{
  "attn_scale": 0.131,
  "init": "uniform",
  "init_std_qkv": 0.0158,
  "init_std_o": 0.00353,
  "lr_head": 0.0101,
  "seq_len": 2048
}
Each number is 50 + 15 x the weight over its row's rms, rounded and kept within 0 to 99. Layers, rows and columns count from 0. The size before them is the row's rms in percent of the matrix's.

# layer 2 MLP down (transposed), 2560x640, rms 0.0362, rows 181-206, columns 0-63
103:68 42 68 24 63 75 59 34 37 52 30 62 30 35 09 39 29 50 62 28 49 53 52 48 33 58 50 44 39 59 39 69 50 36 59 66 55 40 57 59 50 53 39 45 46 28 47 56 77 00 84 48 33 60 59 61 81 58 67 51 58 46 78 41
103:62 44 87 61 71 39 50 58 64 39 62 64 38 50 67 74 57 39 43 21 56 52 69 58 51 75 63 58 32 53 30 60 62 75 37 75 45 40 63 65 63 45 38 39 54 61 53 53 33 52 56 39 51 21 52 58 50 27 45 46 45 52 27 41
094:45 66 64 72 69 49 76 47 38 77 82 45 66 41 39 49 68 30 40 44 83 67 41 44 36 54 69 57 45 68 25 24 73 59 54 13 80 56 50 42 48 55 47 60 64 51 72 35 45 58 66 59 44 28 58 51 52 60 46 42 54 36 45 72
098:56 61 37 71 12 21 49 73 45 58 40 21 56 55 45 29 58 69 56 88 83 43 51 47 55 60 54 51 55 70 37 40 23 61 45 70 58 44 30 61 52 41 61 59 71 49 64 52 72 45 51 58 71 50 49 50 53 96 43 36 55 28 39 49
101:52 37 42 68 28 55 26 52 33 67 41 36 59 46 38 33 42 34 61 47 55 39 58 66 66 41 28 66 42 21 33 51 38 43 49 60 67 94 53 37 62 96 52 64 51 34 73 37 42 26 70 54 63 67 51 68 41 59 60 43 78 63 46 48
104:43 62 70 50 54 31 55 57 45 78 72 48 60 58 43 29 54 33 48 54 30 34 37 36 46 37 33 18 30 53 47 44 70 32 44 41 64 56 61 55 63 20 56 51 48 53 57 70 69 60 29 57 62 52 50 32 68 68 31 55 48 49 34 62
101:35 25 38 33 58 54 27 61 54 66 82 74 39 68 36 59 53 40 48 35 53 39 58 67 86 69 40 35 58 61 50 45 63 67 74 49 50 60 38 61 39 47 46 42 48 71 77 52 64 61 25 34 63 42 44 51 49 48 70 80 37 57 51 45
109:35 38 45 32 26 53 20 69 65 66 39 83 46 34 17 70 48 56 47 43 54 31 36 57 57 58 21 56 49 63 45 54 50 49 23 53 52 49 54 37 30 45 32 09 59 36 32 58 48 53 41 55 64 85 45 54 43 38 35 56 55 01 72 48
092:51 58 29 53 42 69 54 44 53 53 29 32 68 50 44 62 54 69 50 65 55 30 46 77 74 42 50 63 48 59 45 59 58 51 54 60 67 52 35 65 34 57 38 63 53 67 51 43 45 61 48 34 41 43 29 63 58 55 45 49 66 47 44 38
098:50 68 45 41 53 76 51 52 30 77 40 36 47 70 63 79 69 61 62 65 51 70 36 57 72 62 31 57 28 45 19 60 46 43 65 59 61 55 38 56 29 59 41 75 45 57 67 44 58 53 53 53 44 45 54 29 62 36 32 46 51 48 46 53
100:51 39 40 45 58 32 26 36 42 53 64 64 25 53 93 29 09 79 50 71 33 18 71 33 54 67 54 56 55 47 74 51 47 43 60 70 60 42 66 29 48 32 50 29 48 58 70 58 81 41 19 59 48 50 35 45 51 38 44 45 43 43 31 39
105:81 58 75 61 78 25 62 38 83 69 29 50 64 39 60 56 46 46 77 27 38 65 65 53 39 52 58 42 46 50 59 55 51 20 34 30 55 66 48 68 57 52 69 61 37 72 62 43 54 54 54 63 66 74 28 37 61 57 40 25 60 36 62 40
101:18 43 51 60 25 39 50 37 43 75 32 37 45 38 43 51 76 52 19 46 33 72 46 60 41 43 51 51 63 58 50 40 51 61 73 32 33 46 66 38 49 62 52 68 59 45 46 33 27 83 49 60 26 47 39 70 61 58 40 58 43 48 42 19
101:36 62 13 37 36 48 44 52 28 94 44 49 61 60 48 50 42 50 66 40 34 40 71 21 40 46 61 77 38 45 45 37 46 66 66 51 37 67 71 50 20 49 75 37 30 52 41 25 63 32 78 62 65 67 47 30 48 55 56 67 47 23 50 35
100:67 26 53 61 75 46 61 55 50 60 37 50 49 16 45 51 55 72 30 58 67 63 50 43 21 42 55 45 44 74 39 24 66 43 31 50 07 47 41 39 23 41 33 42 13 42 57 34 40 49 47 50 46 61 59 21 68 40 63 54 63 79 87 14
100:86 48 26 80 60 23 35 26 62 50 46 42 61 59 25 28 67 51 47 31 48 59 57 74 39 71 48 39 79 55 50 54 36 33 39 40 53 41 50 67 49 56 48 61 60 32 33 60 64 49 64 41 59 57 13 43 42 60 49 62 37 63 37 40
096:54 28 64 49 73 36 52 60 53 80 67 49 21 47 46 70 59 36 52 31 54 52 47 17 69 20 44 56 38 66 29 10 35 56 75 61 68 59 53 76 63 24 59 32 44 50 68 40 67 52 51 69 71 39 58 32 39 47 80 37 66 39 20 70
112:65 46 48 64 62 48 32 61 64 39 50 33 48 54 50 49 40 78 45 26 43 54 44 56 38 45 57 37 24 60 75 51 80 38 20 76 54 59 46 59 70 28 51 38 42 41 68 61 64 72 89 47 41 52 85 51 55 62 25 46 28 44 44 34
106:31 62 30 60 88 37 72 42 63 53 40 68 38 43 71 38 46 43 59 61 50 56 54 51 62 45 47 44 48 58 37 76 68 29 46 63 55 34 47 32 55 71 45 47 71 58 74 34 16 32 62 46 68 61 63 31 68 22 67 35 45 09 68 29
103:66 48 64 48 58 61 53 31 62 68 65 48 31 32 87 52 44 71 52 80 37 47 40 33 65 68 63 43 37 50 53 37 46 55 37 64 60 27 61 41 33 66 60 78 51 35 61 53 35 47 22 26 54 68 35 47 65 61 60 66 30 68 32 75
090:30 30 57 51 39 36 22 53 58 81 52 46 62 66 28 27 48 70 41 36 80 66 56 52 29 58 54 30 41 22 52 67 52 48 31 71 64 53 49 47 66 27 37 45 44 48 47 49 48 44 42 51 49 84 71 49 35 68 46 42 49 77 73 30
108:38 45 50 61 16 33 62 71 49 54 80 54 67 26 77 57 42 58 36 80 62 63 54 42 54 77 24 67 44 48 21 17 41 75 21 36 60 43 39 55 52 77 62 51 63 55 79 48 41 16 45 48 25 44 35 44 41 40 60 58 73 25 42 48
098:33 74 38 57 60 69 36 50 52 83 57 39 54 39 44 56 46 63 35 32 45 48 51 62 47 36 42 49 60 31 26 47 49 38 62 71 40 45 62 77 74 58 68 26 32 68 71 47 28 47 48 52 80 19 51 17 50 76 44 50 54 56 81 39
105:47 54 29 61 56 76 36 62 48 68 60 46 23 28 59 23 58 67 59 49 30 47 38 41 60 49 35 59 43 61 57 72 33 65 26 47 34 54 31 69 52 60 57 61 30 26 58 45 61 53 59 37 69 63 67 98 18 59 73 35 49 45 38 37
108:74 66 62 43 65 36 71 59 33 71 62 56 49 50 53 57 41 41 46 55 65 64 65 26 38 30 65 20 44 43 38 61 66 54 43 46 49 51 58 64 66 69 34 49 38 34 47 37 18 44 40 54 39 53 35 30 59 51 61 54 34 59 54 42
104:65 26 27 56 54 58 47 62 51 86 34 67 46 83 47 36 64 49 48 44 41 31 60 48 54 29 58 37 68 29 50 81 48 41 27 48 28 35 24 41 12 17 41 48 55 75 46 55 59 48 57 35 70 59 31 71 64 47 72 43 39 26 25 45
# layer 2 MLP up, 2560x640, rms 0.0411, rows 182-206, columns 0-63
108:14 40 51 71 69 47 40 57 48 26 55 58 49 18 54 40 44 59 35 18 62 32 77 45 65 53 63 64 50 64 41 29 49 59 59 43 56 42 30 61 31 55 71 59 61 55 19 43 22 55 55 41 55 59 67 60 51 56 43 41 61 87 23 46
098:19 38 28 25 65 42 40 49 65 44 61 93 55 28 38 56 43 64 21 46 82 33 38 26 47 59 56 22 59 98 66 54 51 62 36 85 47 26 29 72 59 68 47 50 60 54 66 20 44 27 33 47 50 50 69 39 35 68 38 34 41 48 40 66
098:61 64 37 32 47 49 48 42 63 61 48 42 70 41 56 36 09 45 28 47 60 40 69 84 38 62 91 48 45 46 40 59 65 56 38 50 60 41 44 68 48 70 39 59 55 48 46 52 60 47 44 55 72 45 38 53 50 71 72 58 61 70 43 73
103:66 41 46 65 37 61 55 63 45 46 50 53 50 72 60 30 66 36 59 39 57 46 45 60 68 73 38 36 27 47 24 54 58 64 13 42 80 62 44 40 50 34 48 53 87 16 78 31 56 34 61 33 41 64 69 33 48 47 60 51 63 48 51 34
105:49 55 72 74 58 61 50 44 76 46 38 38 41 34 43 41 43 61 25 74 31 53 36 62 47 57 38 07 40 74 33 62 20 49 56 66 66 74 61 31 67 52 49 38 47 37 63 49 71 53 03 65 51 41 56 18 68 48 55 68 47 66 62 46
098:56 64 81 56 58 20 61 44 48 30 36 41 58 46 58 50 44 69 97 59 39 54 50 35 47 32 52 18 35 39 27 78 18 67 55 79 74 59 60 43 38 56 41 66 42 34 82 40 24 54 52 33 51 59 29 50 33 52 25 44 57 69 34 45
113:40 44 40 62 47 12 46 63 44 37 50 62 49 73 47 85 43 38 64 62 32 34 47 99 46 38 64 44 53 34 54 48 42 71 44 53 44 50 47 70 44 56 16 58 65 45 48 69 30 65 39 48 31 55 81 64 45 65 47 70 55 39 36 40
085:42 73 64 47 50 61 32 63 63 06 33 48 34 54 46 59 54 57 47 14 11 58 37 53 51 57 56 43 37 20 56 90 52 50 62 48 88 54 68 53 41 58 42 57 54 62 35 16 15 73 34 50 60 43 53 74 54 54 53 37 24 60 43 45
094:62 31 25 46 52 39 60 48 44 29 50 44 51 47 51 61 51 66 55 45 74 49 76 82 34 80 64 39 42 61 40 49 69 59 49 57 44 52 46 50 55 24 61 53 49 67 33 65 60 37 40 54 37 72 57 44 45 88 65 42 21 69 78 36
105:69 22 68 67 58 55 54 39 28 36 44 50 31 65 95 35 56 51 63 50 72 44 51 22 62 74 73 57 73 65 45 38 61 67 70 59 55 39 51 32 25 55 54 21 52 40 48 42 48 32 26 44 56 10 54 34 44 19 35 28 41 74 65 57
106:82 62 34 77 58 54 85 53 60 36 49 49 40 64 44 33 50 43 79 75 14 35 37 40 44 18 55 33 41 53 46 48 55 65 43 62 48 64 21 29 66 14 42 43 51 22 66 21 50 65 53 59 35 54 29 58 43 55 41 40 38 48 47 46
100:54 35 56 54 59 46 40 48 48 48 53 29 50 39 54 43 43 36 73 82 50 64 21 59 50 79 51 78 46 50 28 34 59 48 16 30 41 39 65 32 74 54 63 72 63 21 69 36 59 36 00 46 46 36 72 46 36 40 35 46 70 42 43 42
102:63 41 80 64 38 38 68 31 58 49 37 50 13 43 52 48 62 79 20 40 52 24 71 43 34 68 38 66 38 65 22 43 58 54 56 61 44 55 51 51 62 50 01 59 53 57 56 37 43 64 55 53 73 32 52 38 62 43 60 68 65 51 36 47
100:55 41 35 39 49 76 55 42 53 10 56 78 59 44 79 25 49 52 57 43 53 21 57 40 34 70 64 44 82 53 60 54 62 57 64 49 33 37 57 29 40 13 48 61 32 49 99 48 74 62 45 37 87 50 54 36 73 51 66 69 65 78 15 47
101:53 19 23 10 64 47 64 44 49 19 62 24 57 45 59 82 38 89 31 64 33 75 64 22 50 77 53 34 71 30 63 55 32 37 40 81 64 66 51 25 45 49 38 54 80 53 30 26 62 62 47 60 52 26 45 45 48 53 59 85 33 60 28 65
093:24 48 61 72 57 62 37 48 45 44 58 28 29 39 51 23 85 36 46 28 51 64 56 16 36 57 55 35 03 52 47 45 35 39 66 45 61 45 56 56 56 62 63 55 69 54 34 16 48 56 61 34 53 49 22 49 58 33 75 53 39 53 35 64
111:61 68 57 44 86 51 61 55 37 44 58 59 33 42 63 30 26 57 18 62 40 47 36 46 41 88 40 51 38 32 55 56 29 48 54 44 22 40 53 30 60 49 61 81 55 50 54 63 82 40 45 43 49 54 70 12 33 34 35 60 30 49 74 39
102:34 30 43 58 61 79 54 70 26 48 49 52 39 27 47 84 49 38 67 45 53 49 47 40 54 38 29 59 61 41 35 53 60 51 24 10 63 46 47 51 68 71 49 66 79 55 59 61 49 51 52 68 43 71 40 50 47 30 40 75 32 49 34 70
098:57 49 44 49 49 58 20 59 50 42 56 73 47 43 62 74 38 48 68 59 64 38 58 53 60 38 73 40 46 23 49 48 63 39 11 59 49 40 57 40 63 37 51 46 78 55 59 48 43 37 32 60 56 39 65 26 47 54 41 83 93 77 41 72
101:53 46 49 38 66 73 67 27 42 31 44 34 27 75 78 69 56 34 55 94 47 33 44 41 53 48 74 58 66 76 25 73 62 27 52 33 40 52 40 62 39 72 34 59 56 50 34 55 52 59 52 40 53 51 28 39 50 45 57 80 47 48 39 69
107:67 38 57 45 59 60 56 35 28 39 30 49 64 51 70 38 37 64 51 41 52 49 39 52 40 40 31 45 68 56 39 80 49 62 56 54 50 37 43 51 55 69 52 48 67 47 60 64 31 72 17 28 40 24 45 46 64 30 53 78 32 63 64 50
099:63 53 45 26 67 31 61 73 65 43 60 32 51 61 29 48 54 74 42 48 57 39 51 55 57 55 61 18 58 29 42 75 70 52 52 20 36 63 64 42 67 77 41 32 74 64 61 44 37 55 40 48 72 66 40 44 47 44 61 76 63 63 61 61
106:87 58 28 38 54 80 61 30 54 42 22 67 41 56 57 49 38 29 47 69 14 63 48 53 53 60 53 74 55 32 64 57 53 56 59 35 41 75 68 46 57 60 46 54 55 51 58 86 45 59 53 58 46 52 42 55 48 57 40 40 28 43 56 44
109:55 48 56 46 73 47 51 80 69 42 79 56 26 54 55 44 39 48 57 72 58 44 52 30 59 71 77 28 66 38 54 68 35 55 66 50 76 86 38 67 51 64 36 42 64 47 64 39 43 26 38 43 41 32 65 48 57 39 43 66 44 57 28 43
106:47 13 62 73 55 36 41 28 45 47 38 38 43 47 39 43 61 59 63 53 62 21 84 94 57 34 84 55 59 29 30 47 68 60 41 27 22 36 61 40 59 39 35 79 66 42 36 57 25 48 58 46 65 53 61 28 71 70 74 70 57 57 67 47